config.yaml
n_layer: 15
d_model: 768
n_head: 12
n_kv_head: 12
head_dim: 64
d_mlp: 2304
vocab_size: 50257
activation: "relu"
norm: "layernorm"
norm_place: "pre"
norm_eps: 1e-06
positions: "learned"
qk_norm: false
attn_scale: 0.125
bias: "all"
tie_embeddings: true
parallel_block: false
init: "normal"
init_std_qkv: 0.0198
init_std_o: 0.0246
init_std_up: 0.0283
init_std_down: 0.0283
optimizer: "muon_hyperball"
lr: 0.00902
beta1: 0.95
weight_decay: 0.0
lr_head: 0.00644
warmup_steps: 200
schedule: "wsd"
decay_fraction: 1.0
decay_shape: "linear"
final_lr_fraction: 0.0
batch_tokens: 131072
seq_len: 512
doc_mask: false
train_tokens: 1017000000
steps: 7760
dataset: "wikipedia_en"
Each number is 500 + 25 x the weight over its row's rms, rounded and kept within 0 to 999. Layers, rows and columns count from 0. Numbers have three digits each. The size before them is the row's rms in percent of the matrix's.

# layer 2 MLP down, 768x2304, rms 0.0283, rows 594-767, columns 792-863
104:521497494498517474491512488507479524532527444462525512472505508489518533527548485487511526479502477541531490468534549516466502512503494470525480496573478500518477497506510477515485522481515449515477455498498500517519
101:530533519542457466512495474497481485480555526447516495506528525457499510526514477512516482474520502504493561506507461531500522549491484539512526523475525513536504470547466518480530494480497529447532538484500541507469
101:502522511530519481465494449497472526493489493482513511505510481481484475475542493485458550454512489539423518513487461490489497534496482490545507494478478488493493469508495489541480511509483506490531473481477471514507
099:478522532527528515487475518480470499523510490481538460489534502504483446536500445484504461546538536472501505521524499486522507524507490514472467463488500518517474503487486515478499476510509553481509518521527518506450
102:514503445518528476472533516492515465514522443502489486524488475547501510522515513484504506457537484491501504476502512469510488481503517480494452485476487500445488551473502539470512506477525487534462504485485525532504
099:506511499492498481543469463536471531490484485525515494501491465530514548481494521479531544489499477515517518461507524484515482499530488494514490493503443485455475519476554477487448498521516516465523497504492493505516
103:489526522509472514461522500524484530481553538563517528451502510515517492525551476514520550519505486509532514440494499528475491504463475506505481493512527494524497506510486463485448511498464513486448522493469514511465
102:507509520557531542514491511529496484519538487480467527452490501488510503522487530541526469505502501509499516502513492536499465534495527496504522464496486511479455479516498503480508459466520491537517542505481508486519
098:493462490469529503487504496523505497502498530476513496506499531532464488481509447462517508469526494474527485499468515505511498490548527556478444470503507532501458491511505485532469524505513521527492546500502488511539
102:468509489491475497542502482501526480495512489507497482484488501494458477529559526519511506539494511463479507516499504477517478497511519510554478494542476461556528534481507509504489508487526526517491472500514498503542
100:476475479468518502482523512517484512528500533501496494487527489461472514483529507508447526508489495468505494496511520533517496518499500512510523487432472465513499526491538508482458505507467549511522494500500531550500
100:552513505508520534507506467521502521539477498515511530517524465481505465514485497489504497525491499474542535522540454495503520537506527524563514518454451495526542523498511531469477526509490534500505506498508520529492
099:467551499485451523478477554525494546535484482505507505516511495462512546498487487510485500496479451479516513431503450509486497515461508522468466494522500505478509503518456543511535511493471477496471491502553501485528
097:525504503511468507465538531486488453551484461483526500523509541535504527477514495492553515543533497512491513516471483476503467477496487506497507520507503528477478512501514485502556493517470471491461505497504460504532
100:496491524498522487480502523519449474503484523501456488553467527500515524456478490479484491489493487526492477501493505498517509532500525548504473496532499473513500492482487456487471509532493497517467488497523523505472
101:475473505563516474464496467532517507476488472459519509516471529524492496503509489514525507506468528504456503482504500470505488481513466514501548558505498501489470520500511458470495504472496468487460490454510510536473
100:450504494562495477476519495499484494482503474497489525506511519534517475481543491529503493507482500505463501465519514496514469505523508509532518515549528484435506510499493550485533449519516425515493480480552511487566
101:461538521551462503526520489507481509501486515503465493528497503514521470517577507529490529500508451510469516486493479483471512517519540496481485474487456471495449486514483447522479520492523504489472478532498523476506
100:517504505547509470423451482482493496527493512513494501498510481502516536522508497520520532510487509530458518557500487509475497495521504431498499489508481449492513548503498503461510487481510511538492489508545525541492
099:491498508507539473448499481509476512532497494494484468482479529520505474522451494504508473488499522461504521486537513513509487523519489517519501530475517490500503516520490522524477517529466509494481523504462512480477
099:517514509520492517498493514496476466500522490506527517485502520479487521506453542547497517516492461513479467520472486498458507499519539467548486530515523493550480484526482519513477495543515542543515466498503493502478
101:492489496473497487522539488524475453509481520480498468445534508467544555496472482481503512489493509492499474511483482482487454498478513545477506515472488490507519456494520523474436528498508553491473480499464521504487
101:517499492468494501489513507490465503522532514468471493492485504500554519500509508490559486457511516476489478507465509498521522494500500502459525503519545514509518520540474497466521492483522482548485508512458478463504
097:489560482511502489505475481509521508491468490542514523488499461487484469494522445448514444499514517494518487485551477481489526459493504517525491455463515507533500509502459517524500447473520500513518496453505465479510
100:493479524527492500526504519483511546451495477487506462477500499509497505520513493487535456479507500489445526480474466472513524511530464490505503499529484477483511491517500488461499471457504531510489519508515497504490
101:546490510533495465517496492491508495505505503501484500525496478491523467507506500476506492542531516499467516464450456533460539509492511533501529486531493532503523504502486498524525476509551518501515478501491528517486
100:456505507561488480488526480540502495518483529487512534524479464508522495563520521522522508511464492465481522483494491508526479524461534434485504491539526495545509517503492463495475466486503503466474521527523486506552
101:506475539495478510483512469501520545494488466511523503468485497494468509519538468485488508516515493487525500462514510459495501460505517500515502537509485525485494472514472525491530496499490508498485494472470519512517
101:503474520490499504539483495495507502543517487526500497506471483533523483542485485482504478491504504530482500543483450506495509486505456510524509500506490452473517489515505458520579456510500482481476513471478493493453
100:508541484486496496534485500497527452486528518468497560510515486529478547509523551475489487493529417499493528465493493467497543484495489469523502521476511520541458505509506524536497502466505488502492491550451498518472
101:468488503431506467512510516495477514452497574475475494593497488495528486502464523505483496502483515505456527483522490494512486473526500510505495507481498500499513485523557498477491507487509548507487553495500464481471
103:474527512544550502535486505493496515499469489516513466502453507499478495471512484495522484469480547495527541493495518495508449496493490558529497508539473499564483525515483513556499493542508512507491468534485496472546
099:524451527457479502525537512481483490488510548511507497520505507512504522519501528518527481494536522501501496532510478485515503519498510520486516477525484538498479522520466521531470491529536487504538487511492513498552
104:512519486481495461434517492514495500559520495537511497530478467514493494488509518492512512521545495525463525518509440538502525540516467481530536514511481472536519505547490505493562541476505521506519480471533520522469
099:494457498499507527517454522461530490513446510519464515519512517549472511485485473510545512497524510498520479497492496493497501511500467516530508439482506488514459483513497516504498497538512539512513464481558499526584
097:481526486565467483558473515485517495476493483515506502488502545479502494519518524455456496440490492540553522479474499539495514500503507471522495533457514533488476476511500510492466512485484507499521526462497503510504
098:453477499447502487487500506456504463498446480488468468510501518538532443479530519514453528512462502507524499489534521448526516504485498473495493473491522511480509519490507488487466523493516479486522487489506536505541
102:475516505510487518480496509489476484497491469483492470482521509484485524503497489465553519473496517500551472492466501507479508502523484538450528513536518495507477506482480498531467554497496473497476538533505497484484
098:466534529472522474501511514498510495473455504489487491489514532533521489503495480513540495532517481479520498509519489460465495509474484531482457530495507489494537508522484489497519488479525458480467522500515501480510
100:544509530498533514500523497473484459544557526518474463552500497514489501559518483521487523528498521485513563485488495505569500497534481512501443529537497527431517489505472480490436501497540541486493490532482523481528
102:481539503515500505477529498504490534505491535484489500495487490456513484498464494505495473495444532505492506512492493510508507511496517492485489509441506497473500489534498466483541527482549508438497509475525507504515
098:518477462509489497498517503475505483500509455495501513480488503489494521505463491479460507498515558510481489491501492501429523489510502446495531472521542464500474486547530522519502517507545552504470518492455476505508
101:510542477496473507502491552484498539501547544543523524540517498496475500517508476520517510477531524479511518467528498486481503522500525515495498521460526517456525541459461522508509522524508512477443514511549478512493
101:515501528473506529479505516513515518498479498505529478462520494502478468455473492474525505508508527493513518512520519490511508500492523532508523510536548523533485490525523532515488487516554483503488477483538509485472
101:487540500476508512536494462490505521551513490518492500498476460505465504550506498483472492496485501538506485491558534529494510487516505521506463486474508501504516518508498479506463521513526484485500480504514511478486
102:515504495464496486532480498503470521517482533503484514533512479481519473534495503460522502494496487493511473496476478490537509503489501500477470503525434527532498546480498468502512510517546509474502478480476506469476
103:506493538454517475531530451527508525536534514524502455503492505504455472503460522454515458500513468499550486519505492514449493528528567517461552481468499519504505493516509490511482498489536499478555493471507486510499
101:528512490491481514511532505533548514498492482511534489556507500476532493485498517493499498483488509483471502484484505510537460494441524511488502501454462472460510517444533522562506506487511487501479472496462516513488
097:470501507473492483457465470465519459554477512494470525484493472483464524515483500495489512515509546488479542486483491505487503492519494491523496522530499547481466465471451530465522479523472473499506507455487472499512
102:529513496493490505556488535453497477512456459460502481494512511492507459505510466500486477456501469524500490512472525531529469484487492535558474507456539517514500473503483490504510470515502461506484446487486473456498
102:529522472470490539509512485499519540483497482483497508462502530519481479481492495538529541495518528524500509506504491529518456498516443540535471497492507491489518526499520464493514511505474503493502506480540533496506
098:493507472469529459510504486523543490475524469525498534472515463488517482541525513484502511517513507516511555504505508530534497480487483475541516477522479517524443511497543492467474530543549457473456474508503485538490
098:475502505482490490459480497526521521507489492529534497511521519492507512511512514528497508494517463480483528516503509496506496511472481550483506524491516563503523481467479492487542506496514487497512532546538479521483
097:510503486501486483505489462509545469537513459471463530485502490464561476497506476553533542471506506527515503492494493476538452500498484538487486471508495501536506506468486467497449491476476479535495544516513503489484
097:493487503504510546512498503486481500479484475473510507488539510496526486508481495521570428528470486529512452491507490496463525471497502503462518496487500449554456503537483517543508502482477528499477460539486506491460
105:471464472453524486490503490507497479470543470485483514501505509516504532501540486502488558497536455523479554506499537495524513506489497507504512514492485484521467508557491487515470530491529501524473489487531548542537
099:534524516462528492497526492473497519488490484487478482537494488465499468473557529530481469476545428486485499483526505504495495510492498538510529525459490528487506525522497533532501510492445491508498507506538491495555
101:509548528502507519516500482492483512499508475493517503519467552522492474497514483505508472519505546505500483441490479522501501487489460490489544498454470541523504492554483498473507491547531492519531456517479510481478
099:496487459515491478499508512515486468532509488468486468526515539494466546572459528541525496499480488530493504517445510536513507477439525483541509484443459480447522465524557472505496487484526484531515464477573527542540
104:550517540503480514481509491452499507477521541469480533488507476502482494560535503491520521522505494500518507457466544484518495476509479500496506466528473504497539490506500517494483503531484508513499444522483480499475
100:477494490465485508453488477514491475527450524548507513447485504529495510478476461538496502508491519523514523528495487501498486514493515484534481526487489493533523553528467521478528496517530503495510507519478524530562
099:521487505552518523496511496510508508450525543510484530530430533469496494504492466518499483496467514504530505450473485521500535481536473480499555510518508479520519514524473496478458502454524492529497498478495471514505
099:484512520507510490519494503486483518485478480498503482564494491519480523492480537490513496502497511469482490468468493494506472518450448514490519548440495518485505529444514487550524440477524444477471552500519505497519
100:502521448558456506507511462521470473450497499526493525480485483467515485494517493495496512503479503483502520533514502474530480495493503507523534498487522459502513472529513522515465476507454471483517480505525503516518
101:493477485484497473490468477475492503495516475501530498469497526512467525480455505511534499525511526494523482511507491506496454494479559528487495499494540493465496495439510488481468538509529535537533532458491491501485
103:519506536515477472510525498521479520534471482509493468476511501515453534465507508476502480510473502490531522514498448495463491502518479551505515466501511496526515462486488517526489518504518491506505549489472488530480
099:501470526511504484443517503492497497501468463507503508507510522518503494492510493481506522482496484500503463434543510515539469497465451530483546507482484521463532480515495502534521499525495507523422535451542504531528
100:486517536477527517510477531465448485500500509518461514434496478491513431510504502520541497471544512489458498447488520509491467489478475526504502520543519470445520546473529504487512525526446513491431509503556480488477
101:457486512512479518554477540525492497517512493485493470486464522522499517503483488454516518491489454531508524487478477514491496553479494488499467484469484528497479499489492501429500523484516486501458542538471489502509
100:520521522514506514508493456498485519487485493462521497525491537497487533507445508504523462543507466477507546479435475484520486478489503529456510525497494505497518551495500514483499497454470498500503524521491490500503
101:468516493460485472511528512489546511486497535500482531524521477504513510487499536501534543517469511548443507534486485492487530480523532492518537468483463498514497487469496465476492461456464541490534527510485478511447
106:497482545543483495497521492476501486498535488528503498444505531481493464501498543488467503469486476494497520483504533516487488503472475503514479451492495476520529504483535481464530471475522480484495484512507501534480
102:507517489504540468461489483537525476516495503478470515498507512472495557478513476491499425494486454476520516504453492511501517483549486496504515454508511500496497480462539507516499498483465474510496508483474492455480
096:523506461462466492521516485466467476515515511473535473501493506517474509466525525487518481496546450487485446541496462466521478513487514499539459517516522506477490513510583529474498509481519504500463482534535521490493
102:505517498467517485472526517487482509493500476536526520506500542519477537490551485487465503488543514489485492469476503461477455467470530492486503507491472479541526466532497487457435512476487495497508509502492458481453
100:448499453513511448526542514513524497488493526469482499492527485530523513505490535529481476501492502543494517508506517493518482493451464493484495525493516518486490473517539509452467467479527466525499581492503480503510
099:475482500508522502489521517521527461524492491483496501484477534533529510493468511505529494527500535513521473456519541512522490546512469501530547488492481568450525474489485484460523513507470504501532529554449503518484
096:534513494476506497511506540487509531419500568499538510516518476488461560479494486482491514483498535503463455545499504481469513481464455479506496458499481488544500514575497502473479520479520511481527484499495497556535
101:519532523498492504513510481546485452528526525520518503484488547493507523484519474499522488512561537511479522505511496475480497500528513440494511533459539533544506485497480568520511538508482544522519513497479499545516
103:533474517516516498524497450498480494499483471483492479492525483538495525495499486483529497517537473489495519497495501501520499484499514455475499526483545508529501502439518478524508521496493543491555506478459553503481
099:535473526489514494504483509459502513516525460508513467505452484471465491502509519490507541545479533491465500513525513489511496529455487514453527522485496513468501495455493488504474494539511496496486511510539530498527
105:520493543529539509490528515526532536437485498514507506488520503498512500530545460456504501541488476523525493504550525508465502471474477479484505495483557500490572516511461493516513489483522521491480533511482500497494
096:489471510441500442505487519494480508476531527511486483505469527498568500513482498512499524484499492498526490524518462511517489474509476507522531493489478495511487504532540490424495462524508499549521546475466479500485
103:555528533483488507463494479498517507448538499496490530505519455489500477519433536476527500512525483512541498503502505508497501467469552544512519486514524504502511480510498473453481501479503500528462524501441505493453
100:458523511488493541469496420528520517452498492500540533519519493514504508493460494490489518525446487541523537469485506543518512501445528477481570473444505489507485468486488506525498513434496484507504549503519530547486
099:508551482481487467487491485508490492477488495532549509496501476460470512524484519511519512506540478523491452514485444484515508465490525494481469489511521509562506513509491470474462461487496515497474521487465489473485
104:514510486441515541527509507470524522514508464499501506455498473501483514497519503509466531473495490511488472461467539513519526542477471533462487511523533475523504482521514494483459507456430487542490461465455482550483
098:493499550452483461455523507499484471477502504483482491508516444513477523519531491458494551506472474536517518505482509507496529494506519491514485485490488517485500504531514511471494482477448534519474452496483525481490
100:483559474514468514535453520501504529475482469487516542460475493479506518497504485510499521509564490513514540507488501487512473516563512524483527519494485535507536534487501520518516489467530478490493525478566513505510
095:449497490546480550517502497466535451524470459503502476468512475500480515482490444503512504481507480522500504585480502513479490518477477493489512447485452478478499444495519501536510497547490484490469512479518459488510
099:504536510509473454510527490514463488531516542491515507510493507521493511495468502496481487493528543493493535490511529496466485552471447477519521523477505510480518477519479480504467524515474499511493497499485489468482
097:499586466528519500480514501503441483550529531510526499462493537473492513464500495520478494494511513485488481518513478502520495507532532456533510519503522495527513459543533504540519550498517458475483491539503514505537
100:530505492513489526507520518519494475542488494457452519528482442476512501484535553556481460511498522478505507488473496470521481470454521463492441496498489514520487483517515540505538475498515491517485487484535481502552
097:508491511513525480487514473516478545549523511489513493519463513505495460478474487499481494516492537546480518502469494483490488536512468465500518488542534501536482509520555502463561517535515500453512486490531544487508
101:499458509506488475525475494471494512516492506494494534473519543517477462493511502510473496512506446489481516537523524524513508478487453520532516516474461522518476514483514516490521494538506456491495489522538506471553
101:515473510498496504482498514472545533496530508502556484462509458461551472488506545484480472504424517500562493546519501521466464535504485493509473517501494501481523469476502466532472468468521513521578508500492502504542
102:435488466438486490471497489495526501528491504445537500513480484513512514467472513504501531499528481544499496446483489478457518519523480549492486482492521470514489486525494467528502480442481488465472508506480538489494
102:501477471481488478532528469519504506515530549537491459490485526513465469461516519512531448528483485515542513524503511461494527523538505488449496506509483512551520506491559478533477494477515509502538465501496484455504
103:498518507526508526523477513515522546469524489522510479500489474462460504502505456512465514517496500522531467456460502497532478552489425540546488481542496481482526464432486505528460496530508502509483515515508479521498
098:495474536525498534492519483477479453479548502494530527541505462479553495508462510537498505513476515476504547484517468522489496510453510456522525491482494495527493533495514503485489489546526510476461515485476491515575
101:481502511526470506506478489480479473516488512508478489460494493506472522491517527513496468503442503512504503469503513489526480509524506525482488490505468497498531545495479525515504462504498470485485522490518499482460
103:504513478423484506474505541495510508546498496520494453502498543521495532447556464489498467522494512518489485523531543490558486525525476532468487544506504470486489522507547473524486493502514494490518516474547496473502
095:504481442492517473540483527488457480505529523507499509511487479502464524527483511528489516515504529504493515475495477470511498556504543492493481491483479485501505451518515505490513544506469484522491511529503502512499
099:509468506458519499511472433484520461485486493520507478511537503459510524454530505516515485544501484484508480482503492495464466521506489516511472522516484546501487497491515519480521515503489512485529464518502507489472
098:505475486506477498425498493508517510513530506513474490529462448549509462467508520491479505453537506494553507494479482519504478510518481500529513556499538523469502524492506500501508498527467536490516509475475462538513
101:443465519530472513525520479492470527527520491483502545496477532480498525487526505532514499461525498466454466517507493486502522494498493518490479513489509496473545516505550496491503513511495515496508548516450501495501
099:513493512514487472557468494529488515525489520506513531436491519498514519515519472497484517450514481473489496538478511509470500484481523499496491456500484520483474509497473496503480551509469513521494550481503451433469
100:478466478492508508500500517504529500494488529538487513520487499482509487557487476493543531510497483518469530484482476490540478518470500523530499522475501510519472503533493515495485460482484498505496447516497514484497
101:501477496505461514487506525482502480494495471508491472489512539503502491490509493479536520458487470482485537464480540487484528528469510475482516465523488492475530492482483508470477498487500572517515510471474486486499
103:533484485489525517503519534500499542468511511489489487468518506494477476530487471504501450529460472484537468505489507492527522493476506509509489519479548504490495538444504515522461482467508499483571515476466498488496
096:510520534534471509507489503541453496495501517509504521531508471465497508511499517506502421524535525458512483550504505486513529494501520423515478502525494500509485500526502513458488481522530519508493494491528471529481
096:499466478534496518481514510476445507484491505542502497443459454490497437520496519494489501548497463483520488517500505503546514517532504493494497516536509467565479501476522459503517498526475515498514508537462477524517
100:495485519520540465480470449471495489481561515492482485461518537524482487530495498455490480465457563516529520471504483469494498465506484485492449523534515510463489513492481447516514495472513490473500522489483503500482
097:458530485522424480487511476469465475527438550478494495535453510532478497493508541527520600508497538492482519491536498500537496495465497479511509498518503461473513500479467496513523493524514480508512445513496491481500
101:481545501452520500514477490496532501485521459507499490466514507516506447518512454494539534534519500481509524508531520528487512501502486505507477490515538457535503518485489481489462518496467514477543476501515457457429
099:506456508517507484498497506454498520494457482508486529511512484528474482492471473537494478511488467518528484565473475495490484499548491534520526465558498484527508490488502514535464484530501501470518487516512514555459
101:493566527506488487516527495514495486544513446516504477497475482505493525464516512475524502525464509514514488524491483521555490511513500534514516495527484519523529493487504457530479487492483464492515485485452480462482
098:492482499474531486499497512519473531489501463506483512475488508511497427518489475520478487538507465490475483499495538520537489539473470491544495553528473496451502525531517517527519513507504501540510519486530490494532
102:509489456482482535494493526472480470451515525469496459498523519521497519500520544494501500469483537483519483479525502470488549529524496484509515516452532555454503483512524472488532483474512504508497485527466491499495
100:465476518479522501530456518484517509483500537462490512521499529555480480496457530461511458509525531507507496464476532469531496500509509547504486519495523531483469529533489490526515508485474473524481484530539504485467
099:540488517548505491517507512532499497502518479482498510513488489583525506494527502492515515463480496511485536523508517470486463518484486455482479562482504526472493532499559478560536508465520482502485477556514504509492
100:541481505512528484508509504466456529475510513477527503504542523485492486504467464498489444538466469474478491493484496473484501489517516468486525530484475465466532508531465494493512465505478531482532490508454550478507
104:512550548489545508445516524497477496523485517536481522488525534511495503503499508511536489549509503479492484450462473504533495486515508522511563498454491501492553493510472505514466470545553550521455537499494538511510
102:520485470523474534545517536526474468536511455555473519489491491496479458502524476550479511497502503510526537522502513502486523505494514499517504507478500499459520529535483502540520487519501464477503483474503513480511
099:504519481566482507490510515474463457496479520512506473482487514517515452465530501522470525484466531500491523520517526507510515514517542522491482511504526568518525502507523536481487566490461532528512492512525498493509
102:480523487492484542485498509502477508487525530503502463526538509493534490507496516497481492514507477462524469439562484513544491483478440458480478505503499477482503510528544466525536498494477520474498506512526536508511
100:486486517505487518516481467475521442505480493493509501518501461540462504499468513489523512496469517537512491506494519488474516497524502511492529441460480499486495475472475515488488511483521491504442456499488480531530
103:488457517501512509458498501477464496470500496495517520495509456495489504517499512514474458495504520511487471477493506497484511487529486504529486479485522499517507538531492466531445460533489494520429480477495495481499
097:469539489520512485499564500465519495513496549481479493490506537508521520510458494472523502474520528482524508470449500511518503494507507503489489503487539494493530479455486474493519499470499519522493469495479501524495
103:451522542447498473499504533523504499506438459527532479494498485509485523490499435511521511511537534494496505497508507539499493501470526498505492477480496505485512506498469485502494481506532491495508510524509485489486
094:512503482530544502490532533485471473487454512490464479552500527504506447499490493457494480555455474505525482489497519502501492481520517533534515487502433491473487493459525485459465471552504489491487471495501513489463
100:567457498476501501489460539533514487544466526511530468520510519516516522507496471499460495503518475493531457526483510494484511548501524511495508503501506497470519501497493512514499468554493501505592545497502508522501
098:515511488441505479474494489450498496493511510478495477526489551532483475516474466488519480495470488500479473491480490478487502508490553535488471512504505498494516498460523523470529516466525499503516442518546514487531
098:502463525513494479520462514495552526510556452481511518507529467508460504508524510514488515505513545510507511527483489498492524489478490489514519535528454491500478518513455496547520501481485501498515482494500480510503
102:525520514473476495512495519513464526524517521494567487446469470483496439486470487506505508513532523514477453469499521510511474504469493504532498534484515470478470505450493505503548503464488462487488452461489464483483
100:495506490526464473473535468508507463476469510492500469484503538471501481522481477495543473460526486492533521573501477476488486476541461511442487493525491485520496449477490481519501529464459490523521508496492508514515
102:504555546463488480450475513501534513527490515507481501493496514506505495485478475507505556486535501474533515516481532533498487489491523511494506519484521489508466458479515527506487465500503504514505483512499533511492
097:513515495509491480483510496515486467501531498525457523477530547518487510514529536528533471509527475510501494522475478541489509480479462464502518492514519483519472516486490479495505543501473508518511502500483479525501
101:479498494527468500546526470504511510511504500537546494485499533510501495538496449526484523441449494516496525521498511496497548503456493471505519490460497498535508476532489492535475533510540538502521505500501499488475
099:493482494516504507461512501498518536490464510475487509462482501530479491490542491485498497472527530512469508487449466487454487530533431479500508525476503482485500497485536500434510482494478532511491488516485502514488
100:480550476482518499488481502516471528500455438541530515489507475501530455463538513473509526495506504486545555485494443474511471468528489511502480458518515477531473492428468473514490475502531455503475526533529508518516
103:499493530440504496483525528512498528512532516501509519528534480439465474519535490464447489510491465478480485502519511489472523493500486501496482452478498481514510528450476485520511514506537452526517495534500502483465
098:492487540496498528535490520475488516465452507492483494498515508521520513491493505504482487495475555521523479503455505482459527517509496507489476489523474488478548488484495495495512496517486479463464515466519520482473
098:507496463501484507496514532514549484536510471507512506493523542473538487526546450507491467486504493467533475555465510491508548505500491447508457498474488509525486518537546479520479453519501604491475546510484506528494
097:516473477502522467489493487529503494507503481497475513484493478485533515483504479428512503530510480497505515495511528505498490443500462530486515503500483512471513484499475536491456516500555494523528487472480498457524
102:484490515517473559535446519489457496499500485487516489510521461481522447488442560507496501519528440547486513506540499494503499465468536507534468496514479507550525539513519499503499501533498469514510473502494516461537
100:490495542497511457481502559518468515470495465514483515512522495483568519493502505494449498527512530477492502466544506496508487529454547452486487503431499504535524472439548486506508530545522497494493508521502476501524
100:441439470460516563517483544520487489497480538508532507488495505487504540524468478507455482539515483519485519432511508457476526529486467500497467484487504516485497497536512509493539497498453462504489545495539534537501
103:481523435469518507505511492489446495503485515505504487527495528482505546496521489480504516462524460522495515455469504536521512489509529491495520511474510528499545517508441488505525513534528476485438552529495526575468
103:459514498510512510541508522489477479489506535462468507503481511501463530476473487477492488493527490479463507525509501482506474467492495522481514534482466493497523500465510462476437477484474508492495497515494512541469
102:502524501494457525500475470511497513527521494475489502531505547472528516495509472478512489548468513479514502499546513490456514492454503509493470468496449496501518505465524474506483512498495503508495536496516482514508
101:487566465539483549534516519485502540506495552517520504506539503507490464485484523500495485495468528520558472480507509529523488493470482527486450492488491527478506502421486528509493469542526526519506479473481494474487
101:503481445489513557474537476503487493534511532494496492551508475503451563505462502570500486521501477483426491470511517479424512503477491531545518484505481489481526502539476521546533500471471489489494464497486498489491
099:471462531492482503507508461509490478483499495502494531510507539539486471484489530524472485466480509543504460513494521503462511543470504469485546488499471499528539522519529495524465508480558478546512494492465481491488
100:527520494487524467532498484508502493492453525479495490506529492489529521438509481478499496478551523507459507523496540500533522485502432524510514505501498486505487540494495534512516519506531507503507480537501511491461
099:536456484470527520458491483456508530514485476466522476499490479494510555478502519486503490511528508472493468508463505547519479457539480492485475537520429494526495461482485475509482499488532500465509497462480490459466
096:492519471474539515445524463496489517466498508513483502525518473519526458524523542491506483504505525489517521498475484515505498475435532513521521505515510511515485505515500492496488469518507465519463533493488512502471
094:499478464450508482500524507483490486510526523544480482518489479483517498453460480503492475457456507487484499497485499520537491495496533503490473548505484494500542520531524520530518534537497533489498494496494492503490
097:480454498465469453495510497504498508497495544537495496532510523489479468481497430537494522464507466467534471493459486524504517481543479535516534501498515490503454460522542510457514470508510473451515479516486468485483
099:510532529507443502472500471523484493525438528483491469506456482495483502512503513488518504497472504513470472511488498545495486481516519546478513513523506519489498489492519496535479536521483482478540474493493518492527
103:498498518481519472520500501471521467486537443497504515488447461501497493489467531450494473528486479503533504485489469509516500507511493517491480524486487492507504509510505543523503489509528531504536515505491510477529
099:532532447479506504507461504516473484509487489527527483512513512486476491449499507509534478503532525520462510489486522522520495465535541492516513552528482467481518472502486488485556468510526490484530442502542513498495
102:481502491523487539526506520511500488490465530495455492526547491513456523532516479483505501537510490535511531470488504516487508503495509535500490509514526486528506425505497453485510444492466495524460503465506481522516
099:484524437519519513496446526484542534523432478538520480544483506489522506471483501482515534483464490507475534480517485469492495518498472486491480477458492523428510475530475491468477530524489510479516471502520473511548
103:507536482463469531512499520532520528510489497502484517495471515523536522521460503481516488502524498491481509451502487490477520509483527481492473498474492529513534523477450477572533506479483508488470525513505494499538
097:556475480524521500511524502523496541517464491530521482523509534488529495484510479499525564509514498486507498508512529491470523485484499478492499481520521517508503498517483509494503534465483483499495495539482531479528
098:496507439441513476537531475539456510518478519489504481504453515485502525480533499518528532510549466498500477493521497531485480491532503471527517533496480530492462507485515487511491520494472515481463515484496508502533
098:486527468455466509482514498479559530450494459487555487508517552493474467490492506506515513494492517492528512465514491530509467511515474470498500513479483482463507483499476511556497499504503511480547483480505500491514
102:508511506516524514494506527461516547489506533515483513494460505504485500502490536531515495508439506509469498514487501523443480494513484501534504503448493494499509501533496499506464498479506482516480512514510565513428
101:493438454414536473509484507513483464496481477496529469499504452495484468488495488514527537483514508525531460470536507511505519480509512529447552510496464493455519501509445538508519483495505510491503513481480485480499
100:528499553507513532485485527497507520515490478486517469483469518467465525473489535507460484499483542507463474491531452505508502508515465503488477538490498517528509474524469458526483498451504506506511539526508520512497
101:486545510521496500507483502499503502531493534515491482501516458500509476467473514515533516457514506507504501566511479537528498483471546507476507451514488516543517451502497483519543545516526517487501442532478516510533
099:525498459471517520521496475494500471497535508517533505461523512508468558512500478527519483524476489472515504534533472489496481481509517519521493462531465523539537469502531459467519459481483473469521557528491469477490
100:526515501532538502452516499530476554477511510520530513498470544450510477474504506504523523504503483486494496515519521495480498504511481514483502495522479482492529477496526535508520501519480514443505489522495518525484